{"n_layer": 14, "d_model": 128, "n_head": 4, "n_kv_head": 4, "head_dim": 32, "d_mlp": 512, "vocab_size": 1024, "activation": "geglu", "norm": "rmsnorm", "norm_place": "pre", "norm_eps": 1e-05, "positions": "rope", "rope_base": 100000.0, "rope_fraction": 1.0, "qk_norm": false, "attn_scale": 0.177, "bias": "none", "tie_embeddings": true, "parallel_block": false, "init": "normal", "init_std_qkv": 0.0591, "init_std_o": 0.0591, "init_std_up": 0.0591, "init_std_down": 0.0296, "optimizer": "adam_variant", "lr": 0.00169, "beta1": 0.9, "beta2": 0.99, "weight_decay": 0.027, "lr_head": 0.00535, "warmup_steps": 493, "schedule": "wsd", "decay_fraction": 0.71, "decay_shape": "cos", "final_lr_fraction": 0.1, "batch_tokens": [8192, 16384], "seq_len": 512, "doc_mask": false, "train_tokens": 156000000, "steps": 13007, "dataset": "wikipedia_en"}
Each number is 128 + 24 x the weight over the matrix's rms, rounded and kept within 0 to 255. Layers, rows and columns count from 0.

# layer 8 MLP gate, 512x128, rms 0.163, rows 102-155, columns 0-127
[[140 120 145 126  74 141 113 117 157 153 128 163 138 160 123 149 139 115 102 116 115 103 117 165 151 121 139 115 118 123 115 126 148 140 135 118 139 155 183 120 116 149 132 128 170 136  93 167 120 115  80  95 158  89 128 166  98 142 129  97  98 176 106 132 136  91 105 108 175 127  95 123 172 117 110 133 102 126 146 143 145 151 153 121 104 163 121 111 127 142 147  75 119 111 154 128 133 119 127 162 130  90 139 145 124 143 116 162 170 116 169 142 135 138 138 189 119 145  79 118 123 140 157 141 157 118 142  73]
 [140 123 113 167 132 120 140 180 136 119 122  78 129 137 152 124 116 123 147 152 137 142  96 129  60 156  99 114  75 137 134 151 128 100 118 139 159 132 120 128 130 117 107  82 142  96  81 122 130 166 154 122 146 116 103 101 117 143 132 104 108 169 148 173 141 117 122 136 103 161 128 104 140 122 191 135 120  90  85 178 127 130 138 142 151 130 135 113 100 142 145 115 115 127 135 135 114 124 109 106 112 118 132 145 115 124 107 148 143 120 111 148 142 149 148 139  99 104 114 120 137 126  87 151 138 114  88 100]
 [110 139 167 128 135  95 151 122 112 149 150 134 130 133 120 134 150  91 158 121 162 149 138 141 153 134 115 167 147 143 132 121 147  90 178 130 117  99 133 138 155 145 114  66 172 139 145 142 147  97  84 104  80 158 120 158 110 126  90 119 134 124 110 128 152 135 134 100 123 179 119  78 157  72 148 140 145 160 144 121 135 110 104 134 110 108  65 147 138 144 128 137 134 145 132  93 122 113 129 106 177  82 115 161 108 125 127 105 173 114  89 121 135 152 117 113 121  97 115 166 120 138  97 114  87 127  70 147]
 [105 118 149 114 153 127 119 153  62 118  72 113 113 123 122 176 173 147 139 144 103 156 130 148  96 138  75 104 170 108 169  82 141 129 116 149 139 158 171  94 102 144  81 132 171 107 114 138 125 104 144 122  72 142 146 105 154 135 129  86 159 143 122 138 113 172 161 142 139 160 176 124 103 138 117 156 143 145 155 140  72 114  76 147 101 145 111  79 145 132 112 134 157 115  90 158 157 133 132 145 121 120 129 107 157 142 113 118 135 122 107 118 130 133  82 140 123 149 130 135 133 122 126 124 139  89  91 153]
 [109 152 109 105 133 118 153 113 127 157 151 135 105 130 160 137 121 136 105 124 131 168 117 157 137 123  80 117 105 169 177 115 169 110 110 119 143 139 160 131 150  57  71 105 141 129 144 186 132 112 135 158 113 116 158  92 111 123 105 114 126 180 122 141 111 122  72 135  80  87 143  68 111 123 158 135 154 155 123 138 123 139 134  74 112 115 118 115 100 165 132 115 113 150 135 143 139  93 122 136 133  96 106 136  78 115  92 135 133 133 183 109 162 127 144 150 122 131 129 110 145 151 134 152 128 192 136 124]
 [132 125 183 102 146 113 103 113 137 134 166 166 146 114 144 121 114 112 176 130 111 116 134 136 131  62 138 137 113 161 144 102 118 143 123 129 123 106 117 120 123 139 144 110 172 140 109 126 117 134 123 112 139 109 128  89 145 123 126 155 113 162 137 135 107 133 143 105 131 133 127 128 162  92 129 153 141 120 120  87 140 125 135 146 139 140 123 119 156 119 154 155 116 143 104 159 135 100 106 145 122 139 142 116 132 138 121 147 165 155 142 136 109 147 138 153  95 119 107 110 108  99 122 144  96 133 111 104]
 [ 88  99 155  78 129 128 123 114 103 127  98 123 104 127 127 151 131 144 151 104 118 125 187 145 158 118  83 148 108  90 122 176 159 114 128 129 135 104 140 142 142 132 125  83 140 148 135 183 125 142 162 158 113 140 140 168  96  97 104 156 137  81  70 124 151 154 112  90 120 130 115 109  78  91 130 136 179 125 117 146 126 148 131 125 140 149  85 122 131 126 131 123 154  97 134 111 149  72 117 160 156 120 152 126 104 152  99 128 114  99 179 105 127  91 163 107  93 113  97 136 129 110 127 116 116 144 114 120]
 [135 140 130 118 123 161  90  68 126 113 153 136 140 127 166 101 135  74 145  58 118 103 138  91 103 154 103 133 146 139 128 100 154  86 129 134 182 155 130 141 104 154 129 131 147 170  93 164 152 105 157 136 141 168 139 126 121 163 113 133 146 123 116 125 138 133  88 108 130 150 140 105  80 105 206 136 161 138 115 155 108 113  87 147 130 149  79 157 108 112 123 125  97 176 134  92 115 104 147 138 192  81 125  80 128 131 129 123 121 131 123 103 165 142 129 181  94 130  85 132  77 136 124 146 116 111 134 117]
 [118 170 111 142 154 122 132 165 112 122 118  83 130 133 128 130 151 156 100 121 155  93 148 115 108 101 138 117 124  82  80 146 169 133 113  88 103 122 102 140 126  99  84 124 153 115 114 143 198  90 126 155 103 130 110  91 122 174  86  85 131 122 121 108  75 103 134 155 108 183 152 165 120 101 156 137 125 107 133 124 148 180 107 146  82 151 163 140 119 110  97 150 187 147 115 118 144 121 112 146 122 113 110 137  74 137 138 128 156 130 110 124 145 154 120 176 116 168 116 154 153 117 102 135 179  83 126 127]
 [145 131 105 111 116 125 168 104 152  96 127 159 138 151 137 149 106 148 133 121 122  70 124 149 136 135 149 139 102 143 180 136 118 151 122  83 114 148 149  97 116 119  79 105 110 151 145 147 109 146 119 145 127 132 163  91 138 145 175 125 151 128  88 149 122 125 177 124 116 123 124 113 151 154 130 157 111 112 141 137 110 103 118 108 147 112 170 140 110 117 138 101 140  79 111 125 122 132 114 118 152 131 108 126 132 129 108 155 118 130  99 139 131  94 140  73 110 129  89 147 131 158 135 113 178 159 109 120]
 [ 33 156 145 101 145  96 124 108 130 101 157 138 147 105 141 171 116  98 134 141 119 117 124 127 174 118 101 124 132  96  99 150 175 114 181 110 110 112 106 138 142 139 122 127 119 126 131 144 140 104 118 145 120 184 131 121  94  89 132 151 144 112 123 131 112 116 128 132 146 150 128 143 152  93 137 153 130 102 152 160 138 110  93 122 137 145 112 145 140  90 113  70 145 122 156 137 168 130 113 118 129  79 129 102  90 137 139 116 147 121 149 133 125 157 100 131 155 129 146 156 140 118 186 110 102 121 158 144]
 [113  87 119 124 139 102 114 158 145 180  80 142 135  93 141 155 126 154 144 120 113 159  95 149 152 126 143 132  85 134 123 107 150 155  86 131 151 131 127 140 119 130  88  89 105 115 123 131 115 147 117 121 124 125 131 159 147 121 119 125 111 153 123 118 128 144 112 106 128 177 138 164 169  87 145 162 149 143 105 154  84 109 151 153 143 111 128 181 120  97 137 116 154 128 165  87 153 148 123 174 152 125 189 106 143 130 146 197  86 109 123 134 140 156  98 112 144 131 140 123 134 153 151 129 170 102 167 119]
 [107 131 104 166 146 147 105 104 184 109 150 153 137 151 104 175 131  95 115  94 120 147 146 135 128 153  63 116 111 109  59 102 105 146 149 114 101 118 101 118 111 141 104 107 128 148 101 157 119 185 133  97  91 164 126  92 110 113  99 112 100 141 132 138  85 150 120 128 121 141 111 114 147 185 125 143 137 117 179 138  80 149 130 125 135 133 158  76 119 134 116  90 112 171 139 120 141 166 157 164 146  93 176 156 146 135 132 162 132  80  96 107 106 127  82 124 107 122  99 118 139 114  93 123 124 100 167 112]
 [106 161 142 135 170 101 142 150 138 110 118 114 125 167 134 163 121 122 145 115 108 112  99 129 106 120  90 127 116 140 117 113 119  78 141 136 136 158 142 160 137  96 102 126 108 106 146 135 140  77 178 143 176 163 142  72  71 134 100 132 134 131 123 135 138 162 116 133 116 127 102 153 142  93 138 164 116 117 113 153 146 136 104 146  97 106 137 146 116 122 139 107 137 112 121 115  94  72 136 120 179  90 125 108  91 117  84 153 128 146 171 120 142 108 123 162  94  98 165 100 149 152 134 139 125 131 162 138]
 [141 125 104 128 133 132  96 163 131 121 109 146 146 140 117 157 139 120 142  84 116 113 153 134  97 177 130 147 127 120 103 130 143 134  74 104 133 125 148 150 131 129 122  96 122 166 133 157 174 111 151  91  66 148 105  95  93 135 109 109 114 119 115 148 137 147 135 135 121  96 145 140 169 142 157 133 124 107 172 137  84 108 107 125 139 189 142 133 107 124 134 140 151  84 127 141 135 121  92 153 144  89 110 106 152  98 129 161 138 182 110 105 197 177 116 142  91  95  93 134 132 142 112 147  90  91  92 139]
 [150 114 104 134 115 131 127 143 157 118  87 118 132 101 136 152 136 117 160  98  80 131 106 155  85 111 110 130 125  87 120 154 128 120 112 140 162 106 148 120 117 153  81 147 154 113  89 163 127  96 134 154 127 121  82 122 111  93 106 110 104 167 133 130 118 120 121 126 183 178 107 125  89  76 121 101 114  90 151 126 151 161  82 144 132  78 107  71 148 139 151 162 117 172  58 105 119 144 125 149 103 112 120 110 140 126 121 135 136 125 128 135 153 175 119 135 116 148 102 152 116  87  94  59 129 134 100  89]
 [108 161 144 103 161 119  98 147 144 127 110 132 112  89 104 161 140 163 133 128 131 158  90 118 128 129 128 139 149 107  79 176 136  76  97 106 158 142 145 152 169 141 130 126 142 157  88 148 140 112 115 123 115 137 117 129 108 138  92 169 138 120  97  90 125 116  54  94 140 101  94 139 142 142 123 139  77 122 166 106 157 106 135 115  94 111 127 107  84  91  95 135 130 160 160 137 168 101 111 162 115 100 136 100 111 103 135 133 146 152  61 105 120 121 127 118 153 132 105 116 133 156 124 106  99 131 102 156]
 [112 126 120 146 120 117 137 128 141 135 146 152 103 112 138 129 120 104 133 110 139 134 106 159 114 108  94  91 151 113 117 115 120 160 119 128 153 138  99 175  94 119 109  97 135 141 140 106 109 128 110 112 135 155 110 145 126  85 122 111  81 114 128 128 128 152 120 100 121  91 132 141 168 111 146 136 109  73 148 143 122 186 139 115  89 152 101 106 142 131 156 160 140 148 126  79 131 112 133 125 176 100 116 181 134  75 115 141 106 114 159 110 130 132 156 172 169 131 157 125 138 107 155 140 100  92 132 106]
 [154 113 173 146 147 122  73 120 136 170 156 137 141 146  73 141 133  97 152 106 154 184 153 150 141 164 116 149 116 145 129 129 148 152 103 131  98  98 162 124 151 124 139 143 124 175 106 150 147 134 160 132 121 110 133 152  80 156 155 131 135 131 136 113 129 194  92 141 155 128  80 167  95 143 156 130 117 107 154 162 138 135  80 127 108 138 125 103  89 136  85  83 133 147 149 116 157 142 141 130 124  90 159 166 176 124 130 134 151  82 123 128 143 168 123 129 135 134 122 118  91 191 165  91 130 159 183 137]
 [133 134 152 109  84 114 125 129 134 139 148 123 165 151 173 116 110 138  96 123 125 108 136 104 112 197  83 118  85 130  89 132 151 158 125 149 121  91 146  93 153  94 106 118 126 137 112 119 133 122 135 173 144 140 111 140  97 183 151 163 150 120 136 143 107 138 172 168 156 126 151 116 127 112 127 100 155 132 121 132  87 156 147 133 136 149 104 146  83 106 123  90 105 135 122  92 136 101  96 163 134  86 128 133 126  98 143 101 129 124 109 100 118 103 153 138  99 114 140 108  97 166 113 134 167 128 164 126]
 [ 93 110 122 131 128 117 135 114 109 144 140 101 129 135 162 153 120 103  87  79  81 144 100 119 132 116 119 127 131 160  96 139 139 172 169 136  83  62 175 112 108 131 140 136 100  97  95 138 106 122 130 153 121 126 144 157 153 127 123  97 100 129 169 174 140 106 159 144 152 130 139 118 132 137 139 126 148 147 127 172 135 164 168 136 103  55 101 138 130 127 114 125 135 141 137  87 158  93 153 195 156 111 142 112 148 101 105 147 132  82 154  95 137 146 133 107 130 159 130 139 104 153 119 114 189 123  97 132]
 [113  84  81 122 134 150 121  87 129 107 152 155 137 150 125 137 142 138 141 146 121 121  60 124 135 126  89 136 109  98 155 138 162 144 127 104 113 120 143 167 149  86 148  78 160 137 119 181 104 131 120 106 131 118 142 105  86 146 137 115 146 126 111 134 145 109 125 122  98 109 128 124 128 133 203 128 112 103 109 135  72 115 140  81 117 154 142 108 133 133 122 135 129 124 144  91 129 104 122 133 157  68 141 138  96  94  78 139 132 134 207 103 144 107 119 170 118  93  89 157 139 139 119 141 118 128 118 111]
 [ 95 128 108 123  90 102 140 162 135 171 117 138 148 117 154 132 104 149 151 121 108 156 127 141 104 154 123 141 144 116 106 153 147 123 138 121 142  81 143 112  87 104 118 140 132 120  86 149 103 125 149 151  97 115 154 127 125 115 109  67 112 165 152 178 127 126 130 147 156 139 121 103 191 129 138 162 142 137 119 139  97 165 113 171 207  87 129 140 147  78  94 122 111 128 164 124 142 127 131 172 102 126 126 154 129 136  86  82 139 101 103 122 125 140  88 107 130 142 109 137 128 111 117 127 136 110 142 149]
 [143 122 140 130 138  96 154 138 144 118 107 147 116 130 142 107 109  45 156 101 114 154 139 151 129 149 122 130 116 133 116 132 119 102 131 152 129 132 105 119 126  70 107 143 167 177 127 149 125 145 125 135 111 140 133 123 114 150 118 125 155 135 128 125 127  90 120 132 166  86 116 130 106 142 100 175 101 127 171 123  96 151 144 113 129 117 123 119 101  81 143 141  62 132 157 111 133  68 108 189 109 132 130 106 111  96 102 114 153 116 130 110 121 120 150 110 108 157 111 153 123 137 153 151 144 133 108 112]
 [133 138 158 166 160 136 102 111 119 168 136 134 158 110 139 154 154  98 126 118 128 114  93 122  75 150 125 108  77 172 154 138 137 119 122  90 114 111  95 160 109  98 151 143 146 133 127 152 126 151  99 186 115  96 132 118 151 137  90  95 166 158 135 158 137  97 150 121 165 146 121 122 138 143 182 127 148 118 144 142 161 132 140 123 103 145 137 163 135 109 111 119 129 148 119 116 155 123 144 150 130 131  91 107 123 147 139 133 113 125 158  98 132 117  81 102  81 157  72 135 140 112  88 116  94 156  98 124]
 [131 127 140 140 130  65  85 169  67 160  69 100 140 144 156 127 126 159 132 107  80 125 105 118 125 130  92 127 126 137 115 126 105 133 126 127 121 163 134 104 118 144 141 151 161 145  88 156 125 116 121  77 107  99 125 112 120 143 122 106 136 154 150 119 136 166 134 121  98 154 127 135 101 103 117 137 118 156 120  86 125 117 106 135 129 115 102 123 145 136 154 161 132 114 138 127 142 130 139 130 103 105  83  87 129 129 142 121 179 165 136 142 158 170 119 117 146  99 143 128 106 129 163 153 181  76 159 156]
 [132 100 107 111 117 148 135 131 156 109  88 169 143 131 142 164 102 111 149 172 113 169 153 149 154 160 151 135 145  97 130 141 150 124 146 155 123 100 149 130 191 152  91 133 121 123 116 131 103 111 152 147 147  98 116 148 115 105 134 101 101 148 147 147 133 143 135 124 120 140 127 115 150 141 132 141 116 110 127 134  96 112 132  91 106 102 122 134 106 138  90 176 168 125 144 118 164 153 155 151 124  94  88 112 138 168  86 115 169 126 103 126 167 124 100 101 145 157 133 162 138 143 129 123 112 129 122 140]
 [166 124 113 119  82 103 143 105 181 153  90 125  88 159 109 107 185 180 151 119 124 148  86 141 142 158 119 122 158 150  92  96 145 128 145 127 153 144 123 136 114 147 155 117 126  74 144 139 126 122 131 140  65 128  95 118 143 156 128 112 170 171 174 171 152 108 159 124 144 139 140 146 121 135 108 167 125 153 126 110 113 106 116 124 148 128  99 119 139 169 122 112 120 120 165 133 142 128 163 137  77  90  98 113 150 169 115 121 106 139 119 101 175 153 102 148 126 130 138 109 130 144 110 117 163 104 139 122]
 [113 113 116  91 111 139 168 174  89 126 117  90 133 134 143 135 148 129 125 134 149 116 119 122 130  81 143 119 174 133 106 106 123 113  77 129 132 138 129 145  65 180 130 135 172 147  78 153 144 149 111 129 139 120 142  97 145 145 101 116 146 199  94 118 119 130 107 132 120  95 179 142 148 145 123  88 128 123 119 129 138 129 133 163 102 154 158 128 140 108 124 106 156 136 184 142 153 134 162 143 154 129 127 152 164  86 142 155 113  95  88  89 158 110  73 162 146 135 139 127 124 156 131 145 109 126 120 123]
 [ 96 115 158  84 148  86 112  80 124 117 164 110 135  70 116 166 124 125  87  90 111 117  90 145 113 162  96 117 140 153 145 128 126 108 145 160 120 127 188 154  94 137 111 104 161 164 109 138 117 113 140 179 121 125 156 117 159 118 138 123  88 117 127 126  96 127 107 131  62 157 176 147 179 136 147 118 144  78 155 165 139 185 157  94  93 118 115 112 141 151 164 102 131 110 129 139 121 109 140 182 119 116 125 125 112 164 124 141 145  96 158 124 137 132 131 132 166 127 114 131 151 128 149 103 141 116 136  97]
 [ 92 135 155  72 145  85 120 176 119 159 118 115 155 145 143 152 109 116 124  90 109 150 166  94  86 139 123 105 149 161 135 101 167 133 105 136 132 106 153 160 150 134 119 106 157  78  92 137 131 128 129 112 160 149 119 152 103 131 123  90 163 140 148  97 149 118 144 129  88  89 121 145 106 135 123 146 161 112 108 119 122 134 106 158 119  93  72 125 132 118 155 103 131 131 128 109 158  76  82 107 168 115 106 161 148 143 112 144 146 131 152  93 153 105 134 144 119 171 146 127 118 135 134 105 166 171 125 157]
 [119 116 163 140 140 146 132 113 105 120  77 118 185 138 106 145 113 146 130  97 119 133 125 132 134 161 133  94 155 111 145 119 117 118 173 165 129 142 125 132 174 113 114 118 118 142 102 150 131 117 117 126  92 151  88 115 125 144 109 147 140 120 123 112  97 130  84 113 118 134 112 157 164 105 153 125 137 137 100 161  84 117 125 122 103 130 115 132 108  94 153 130 179  99 171 111 144  99 100 146 164 131 133 121 114 135 107 138 157 128 130 124 132 159  63 128 119 123 109  97 157 133 122 141 103 122 165  87]
 [167 143 124 152 122 102 105 117 148 127 169 120 164 105 151 131 135 102 118 111 136 118 134 166 163 155 156 118 111  77 136 141 175 146 119 145 139  83 140 130 134 145 134 112 109 102 136 149 133 107 127  95 128 124 101 131 134 134 128 113 140 145 140 101 130 144 142 106 135 163 121 173 130 116 111 156 124 131 167 104  90 187 107 110  95 130 120 141 152 129 137  93 172 143 130 135 117  83 126 121 105 142 136 115 116 191 155 126 131  38 160 134 119 165 142 174 128 141 117 171  93 146 128 104 144 107 135 111]
 [103 161 114 108 123  96 124 145 119 139  94 105 168 145 119 142 142 116 110 115  89 153 160 132 111 157  99 113 155 134 140 118 151 160  81 107 115 145 154 137 137  89  97 133 154 157 152 146 164 130  82  85 140 152  99 110 116 139  73 151 146 149  73  99 132 145 136 105 153  91 163 140 160 151 150 137 101 112 124  96 112 152 120 177  96 127 110 114 160  76 125 113  95 166 172 131 160 108 130 111 156 107 116  98 104  87 161 158 127 101  98 124 114 115 120  99 124 118 116 132 160 124 124 124 164  82  90 152]
 [148 153 146  76 145 177 148 154  90 141 134 124 130 128 141 110 151 126 122 113 145 159 129 144 145 107 157 105 128 143 140 128 151 111 153 166 112 152 136 116 142 119 127 160 104 116 106 108 118 126 120 138  97 145 136  95 109 169 140 130 133 124 122 127 126 118 134 130  67 110 154 115 131 127 115 137  53 143 178 153  77 122 122 110  73 144 121  88 177 158 145 142 130 129 134 156 149 133 117 123 135 131 106 129 116 134 164 138 154 126 130 109 153 181 135 120 128 105 139 155 145 143 129 125 112 114 105 115]
 [114  87 126 148  96 133 130 150 139 134 131 116 133 137 148 126 137 131 128 131 135 157 151 126 109 120 132 112 112 125 140 142 104  74  99 130 138 147 129 127 134 134 129 165 168 108 113 193 135 132 155 116 129 100 133 170 152 108  80 139 125 117 145 168 112 140 115  82 117 135 118 107 114 180 135 163 137  80 124 126 141 137 142 162 150 105 174  99 127 113  67 139 110 148 129 125 153 107 191 177 127 109 123 187 115 127 161 112 133 132 113  98  91 113 124 155 137 154 158 126 136 117 158 142 142 113 107 177]
 [130 110 134 136 144  94 104 108 145 135  87 128 146 113 100 113 117  76 166 135 108 130 149 111 112 152 108 128 138 157 124 127 144 166 136 120 130 118 146 144  95 101 140 163 129 111 132 205 123 105 113 132 147 148 134 103  62 139 130 131 175 103  69 118 170 121 160 121 121 141 101 117 149 160 146 166  98 113 131 133 133 152 124 133 137 117 144 156 125 141 150 111  85 143 118 117 125 123 114 152 152 124 159  98 114 110  79 114 141 132 172  58 141 104 119 154 148 111  92 105 114 131 160 137 149 121 123 133]
 [120  99 135 121 113 123 133  95 135 141 136 155  98 119 110 119 146 123 120  96 148 111 117 132 135  94 116  87 111 137 148 123 187 137 102 129 103 180 113 130  93 126 109  61 133 126 111 139 123  86 134 149 116  74 153 112 103 112  95 140 148 151  75  97 153  96  75 119 119 126 116  69 126 113 135 149 137 121 112 103 161  97 149 127 141 138 116 150 144  92 138 153 102 132 117 129 152 126 138 148 108  96 110  95  90 127 111 109 108 122  93 108 175 142 154 121  90 129  65 130 108 116 129 144 120 170 101 125]
 [137 124 142 107 110 147 154 136 119 161 125 117 170 119 170 134  95  99 136 139 107 119 138 126 169 124 121 132 121 193 144 150 116 134 163 164 116  83 145 147 175  97 121 127 149 148 141 153 173 118 156 116 111 161 123 123 148 175 110 119 118 128 133 149 123 122 102 160 147 164 138  58 164  91 166 137 156 139 137 134  95 168  80 127  50  98  89 126 133 183 108  71  66 137 145  99 175 138 129 151 109 105 130 114 131 118 131  92 143 110 135 107 128 158 160 126 122 157 139 165 151 144 109 122 144 140 138  98]
 [116 122 125 152 145 111  97 134  73  97 112 125 133 106 163 195 126 127 139  63 126 154 127 168 104  79  94 128 148 103 124  95 109 122 125 122 136 180 123 124 130  96 132 127 152 180 115 186 146 137 165 169 119 136 118 109 144 155  95 100 103 123 136 140 114 148  64  93  97 142 140 143 141  78 143 109 138 135 156 158 116 167 152 137 101 106 157  71 117 148 107 125 121 128  97 105 145 117 136 184 160 145 123 111 129  99 129 181 103 128 149 108 145 158 132 141 145 138 171  74 143 135 127 154 150 105  95 100]
 [ 85 119 112 115 129 141 113 136 162 162  75 140 134 113 194  94 124 135 138 128 152 193 139 140 107 165 123 126 111  84 125 130 119 103 151 124 100 118 108 140 123 133 148 132 175 144 125 161 110 128 164 112  92 185 147 157 120 124 143 162 159 161 116 131 130  94 145 121  97 122  81 144 116 120 128 157 134 174 173 182 115 128 124 118 115 127 122 128 140  88 157 144 131 128 134 125 103 105  98 161 142  98 155 125 150  93 148 127 119 128 130  77 120 141 117 137 125 145 144 169 159 145 155 168 167 125 167 160]
 [118 119 139 136 111 130 133 132 174 115 124 151 131 131 129 110 126  97 108 141 124  94 122 158 142 125 133  41  84 127 124 161 117 154 156 142 132 158 131 132 123 148  90 159 100 109 117 177 131 105 130 116  92 160 170 150 105 199 119 113 145 137 105 122 113 106 103 127 113 142  79 122 159 132 147 124 101 115 130 148 147 112  87  95 117 107 119 128 109 130 124 113 140 111 120 115 127 114 106 190 140 141 127 103 104 141 131  95 150 115  92 125 139 158 134 173 104 165 109 167 199 131 147 102 145 114 180  95]
 [120  87 136 117 124 141 144 130 107 189  87 121 137 152 161 108 161 119 161 121  65 120 104 173  95 114  94 122 112 161 139 147 106 166 147 117 124 157 112 154 134 147  94 122 138 107 128 149 138  96 174 121 132  89  96 132  78 127  81 130 153 128 120 158 148  99 137 153 150 109 100  97  74 151 190 124 129  59 147 162 120 101 132 100 160 130 124 142 168 140 170 125 106 123 112 112 127 132 139 160 133 125 158 122 139 115 108 107 145 143 117 109 134 144 103 179 124 137 123 118 152 143  97 157 140 148 125 117]
 [103 122 126 109 115 111 137 164 138 115 152 153 117  67 130 146 139 135 133 173 134 122 120 120 161 109 181 110  99 119 136 162 121  98 111 105 146 164  76 146 130 122 118 102 144 169  72 136  90 137 163 175  76 125 112 144 168 146 144 120 122 148 122 142 131 115 127 137 117 163 137 102 143  97 105 124 111 125  91 162 119 102 134 132 127 120 137 133 107  73  96 139 148 124 141 131 149 149 115 129 122 111 127 144 139 118 128 144 138  70 114 111 125 143 136 156 133 111 133 123 120 116 121 121 130 138 112 144]
 [152 151 125 103 117 100 103 120 119  95 137 173 144 149 117 116 132 125 128 113 160 114  88 160 122 169 113 122 157 105 122 126 142 143 161 124  95 159 125 138 123 106 115 123 100 112 126 151 146 102 153 173 152 168 152 134 127 129 124 127 131 151 119 157 128 103  92 147 141 148  96 136 144 170 169 153 104 155 112 130 129 167 104 108 118 110 160 156 138 104 106 109 152  91 162 117 145  87 138 135 155 124 151 134 102 129 139 129 151 128 126  76 110 131 115 127 120 156 151 168 182 189 151 171 143 138 151 133]
 [109 122 105 145 113 100 145 125 128 140 147 174 167 114 151 182 121 172 143 145 128 153 106 178 122 140 142 136 117  82 108 153 117 133 130 123 159 124 141 156 135 127 125  84 128 126  91 148 133 121 120 119 110  86 177 178 177 120 114  80 116  96 165 126  62 105  86 113 128 175 128 180 146 141 142  77  86  92 128 106 107 124 157  82 152 115 123 115 159 100 116 142 134 114 110  98 138 132 147 171 131 121 192 106  96 147  96 139 141 119 121 130 118 144 119 135 126 134 132 124 185 137 124 124 109 174 159 156]
 [136 118 133 134 135 108 108 111 148 197 159 110 157 100 129 170 129 131 126 147 117 136  78 118 158 166 111 111 145 123  79 153 134  97 162  94 145  72 146 152 140 119 128 118 159 137 107 101 123 135 116 176  96  67 141 146 123 142  95 108 194 176 123 153  97 101 117  94 143 191  99 142 122 129 181 116 119 136 137 154 147 166 129 122 127 100 120  61 134  94  94 128 116 155 115 141 165 122 160 166 138 111 157 110 114 117 119 186 141  93 131 118 149 130 126 132 123 155 121 139 131 105  93  90 141 114 141  94]
 [103 106  85 170 121 171 134 114 141 102  96 140 103 148 127 133 140 116 119 163 155 148 104 115 132 127 128 118  92 118 134  96 123 155 101 158 159 175 131 154 103 131 110  74 134 174 122 140 126 134 156  96 178 146 114 103 127 106 151 112 137 104 157 150 120 158 102 117 122 110 130 121  97 148  87 117 106 153 137 133  98 136 123 100 103  98 139 103 172 156 147  93 142 128 150  94 168 129  91 117 126 143 132 169 105 150 142 124 109 119 155 109 117 119 138 126 129 110 162 105 105  89  98 134 125 148 143 156]
 [106 113 142  91 113  75  77 179 143 140 119 115 151 111 118 160 125 145 136 127 150 163 128 164 144 122  80  97 114 161 113 129 168 134 105  84 113 133 120 110 114 126 112 124 136 148 117 129 132 159 126 120 140 132 145 115 147 163 107 104 113 174 115  86 102 126 125 138 138 138 163 144 130 136 148 150 139 148 176  98 129  90 180  94 119 145 120 141 100 110 141  99 142 153 150 122 100 117 136 156 125 136 138 112 121 133  87 121  95 114 103 117 170 133 114 161 173 125 135 135 117 163 148 152 158 130 121 128]
 [117 155 160 154 173 144 112 119  83  82 134 113 150 133 118 110 147 112 109  98 134 153 154 150 122 102  92 109 137 124 158 112 178 121 103 135 112 112 105 150 121 117  97 118 157 146 106 146 141 139 110 140 125 133 125 121 134 117 131 117 159 149 106 147 132 123 125 131 155 145 129 136 119  91 143 147 127 108 108 154 127 106 105 123  74 156 111 167 118 151 117 157 117  82 165  92 175 117  96 147 125 144 103 108  98 135  89 141 121 126 155 125 130 155 136 147 112 140 125 106 115 103 125 121 130 123 142 105]
 [130 110 139 121 153 155 106 135 101 142  99 136 121 128  73 155 134 133 142 134 121 168 107 113 131 152 120  78  78 125 141 110 119 106 135 160 171 145 111 129 147 124 134  63 139 176 113 154 162 117 136 112 134 119 129 106 115 146 120  98  98 116 119 107 133 172  97 141 125 158 112 122 143 133 151  98 112 137  92 157 134 115 157  81 111 157 149 152 143  92 131 105 154 167 148 159 154 128 131 149 160 106 187 164 131 106 132 151 179  91 133 127 137 165 103 136 120 170 167  86 102 142 125 126 103 121  71 128]
 [123 167 151 148 169 159 127 140 130 147  96 152 125  98 114 158 149 123 138 123 108 137 101 110 111 136 112  92 154 140 136 123 147  75 119 120 153 140 154 123 185  77 136 146 144 132 109 145 134 120 111 170 138 114 145 162 122 125 140 149 120 105 148  72 123 114  98  96 141 173 115 116 152 122 149 153  85  92  87 113 116 136 140 114 116 153 110 137 130 119 122 111 121 122  97 166 156 101 118 163 105 108 109 133 124 172 134 142 166 119 137 106 132 111 108 149 186 204 156 120 103 121 157 157 109 114 125 107]
 [150 113 122 112 162 141 130 163 124 129 166 123 147  96 103 118 122 100 129  96 128 138 142 166 151 130 148 113 136  88  98 160 142 155 116 125 168 142 110 151 125 142  91 161 144 142  87 126  97 145 144 136 101 104 164 145 175 132 132  70 118 169 159 127  58 154 150 160 156 121 156 151 139 119 146 137 111  92 165  99 133 137 135 144  81 141 132 141 120  94 131 136 135 104 128 120 113 142 127 122 175 128 117 152 140 118 146 162 150 115 107 130 156 144 169  99 145 158 116 134 129 166 148 117 134 120 112 122]
 [ 97 112 122 108 114 161 155 102  93 110 118 130 100 109 104 117 155 153 144  79 173 124 120 122 109 142 159 124  98  98 110 139 119 109  77 134 124 160 130 119 122 118 117  78 131 152 113 174 156 119 163 112 159 117 105 123 110 107  89  93 119 118  48 124  90  72 118 123 103 119  53  86 132 140 110 143  96 152 146 138 133 147 125 123 137  89 133 123 166 165 142 109 106  87 165 136 156 124 127 144 107 136 146 113 122 165  97 156 156  94 144 118 113  96  93 147  94 110  82 172 141 119 107 164 125 134 108 120]]